{"num_hidden_layers": 12, "hidden_size": 192, "num_attention_heads": 3, "num_key_value_heads": 3, "head_dim": 64, "intermediate_size": 768, "vocab_size": 8192, "hidden_act": "tanh_gelu", "norm": "layernorm", "norm_place": "pre", "norm_eps": 1e-05, "positions": "learned", "qk_norm": false, "attn_scale": 0.125, "bias": "all", "tie_word_embeddings": true, "parallel_block": false, "init": "normal", "init_std_qkv": 0.0499, "init_std_o": 0.062, "init_std_up": 0.0715, "init_std_down": 0.0715, "optimizer": "soap_variant", "learning_rate": 0.00528, "weight_decay": 0.0, "lr_head": 0.00649, "warmup_steps": 200, "schedule": "wsd", "decay_fraction": 1.0, "decay_shape": "linear", "final_lr_fraction": 0.0, "batch_tokens": [32768, 65536, 98304], "max_seq_len": 128, "doc_mask": true, "train_tokens": 247500000, "max_steps": 4046, "dataset": "wikipedia_en"}
Each number is 128 + 24 x the weight over its row's rms, rounded and kept within 0 to 255. Layers, rows and columns count from 0. Numbers have three digits each. The size before them is the row's rms in percent of the matrix's.

# layer 9 MLP up, 768x192, rms 0.0717, rows 742-767, columns 128-159
098:104123105178122089100129108106075077128131146111093150117102054135118125099134149142159110145109
106:150080103126093121110168123114126131097145145125110156142110136146161141137109109132146106099131
103:154119127136147138126122111135148109155116112151084113105141148152143123118155108134099114127138
092:137096109123142109109127143153152167159121140151105103134164105086123139172109121148120147134143
099:127147122123109094139124109103097123180169148103153097129142099172153153139109125102075103126121
102:147107132094120134119158156124153081079142135135119151092091106092148114113137139109149152130117
107:108119111119123104131142150144133075085080107096090122129164134152123141112152108161059126123087
097:169139102111162176127133120129137145089113116145119181116129113137100144146153122118128112117132
102:153095111153084114087103185137121111117128124137136175122134116121186115110125126123144140141105
092:116196125115096112146121094144099087100113150177095088125126133132126181078144127143157141117104
100:113088121157139111103135110117139094111190125138099114132110145090127113129144121172126148163078
094:147113095149093118140108140124135084112164129180122138154105128119157124098152130109116160112119
106:127120111165144073119152135159110114147117125137138124112122115156143146141116110131098152085118
101:166134106115089103087145119136088123115126152147130165148138138124127176147098196110156131123127
095:155126155115117162107160123137127141125161158139113158155111160108141121151117150123113094112107
095:123086123122145140132103110144134148125145130133135138159098099190101114122133109157082143103139
099:150139175120116108126179131146099127143177172078141142071153148142132118143082151155133127161145
090:140106163180129117146122117186126112152122148143110127128103126091142128136142175154134140121071
098:132119101136110119152130114121080133141152158129130151127094163078142133100141150111163150130136
102:108108121106166087092138069119133151119125118110122134091147153142138115123131074147115100140152
103:165116119107148111135115100114106153147155101157127105127172119101142122138131146144186102129117
104:149124141121162143103137126152127128105147169139113143106078150103130133124133108109205139111173
093:087132109076161083112156102105137150126142104140153118118158141138097130119109075121144116088135
096:109088079133122129157124144096119132082152105113097159115098120141128102143126146117121158100117
107:084130132128102108103167123105153112170141105108126142100110170138130113114097099168098101143139
104:140128124154133130166143131145116145127139128157156129104129151103126113125097089124139168132096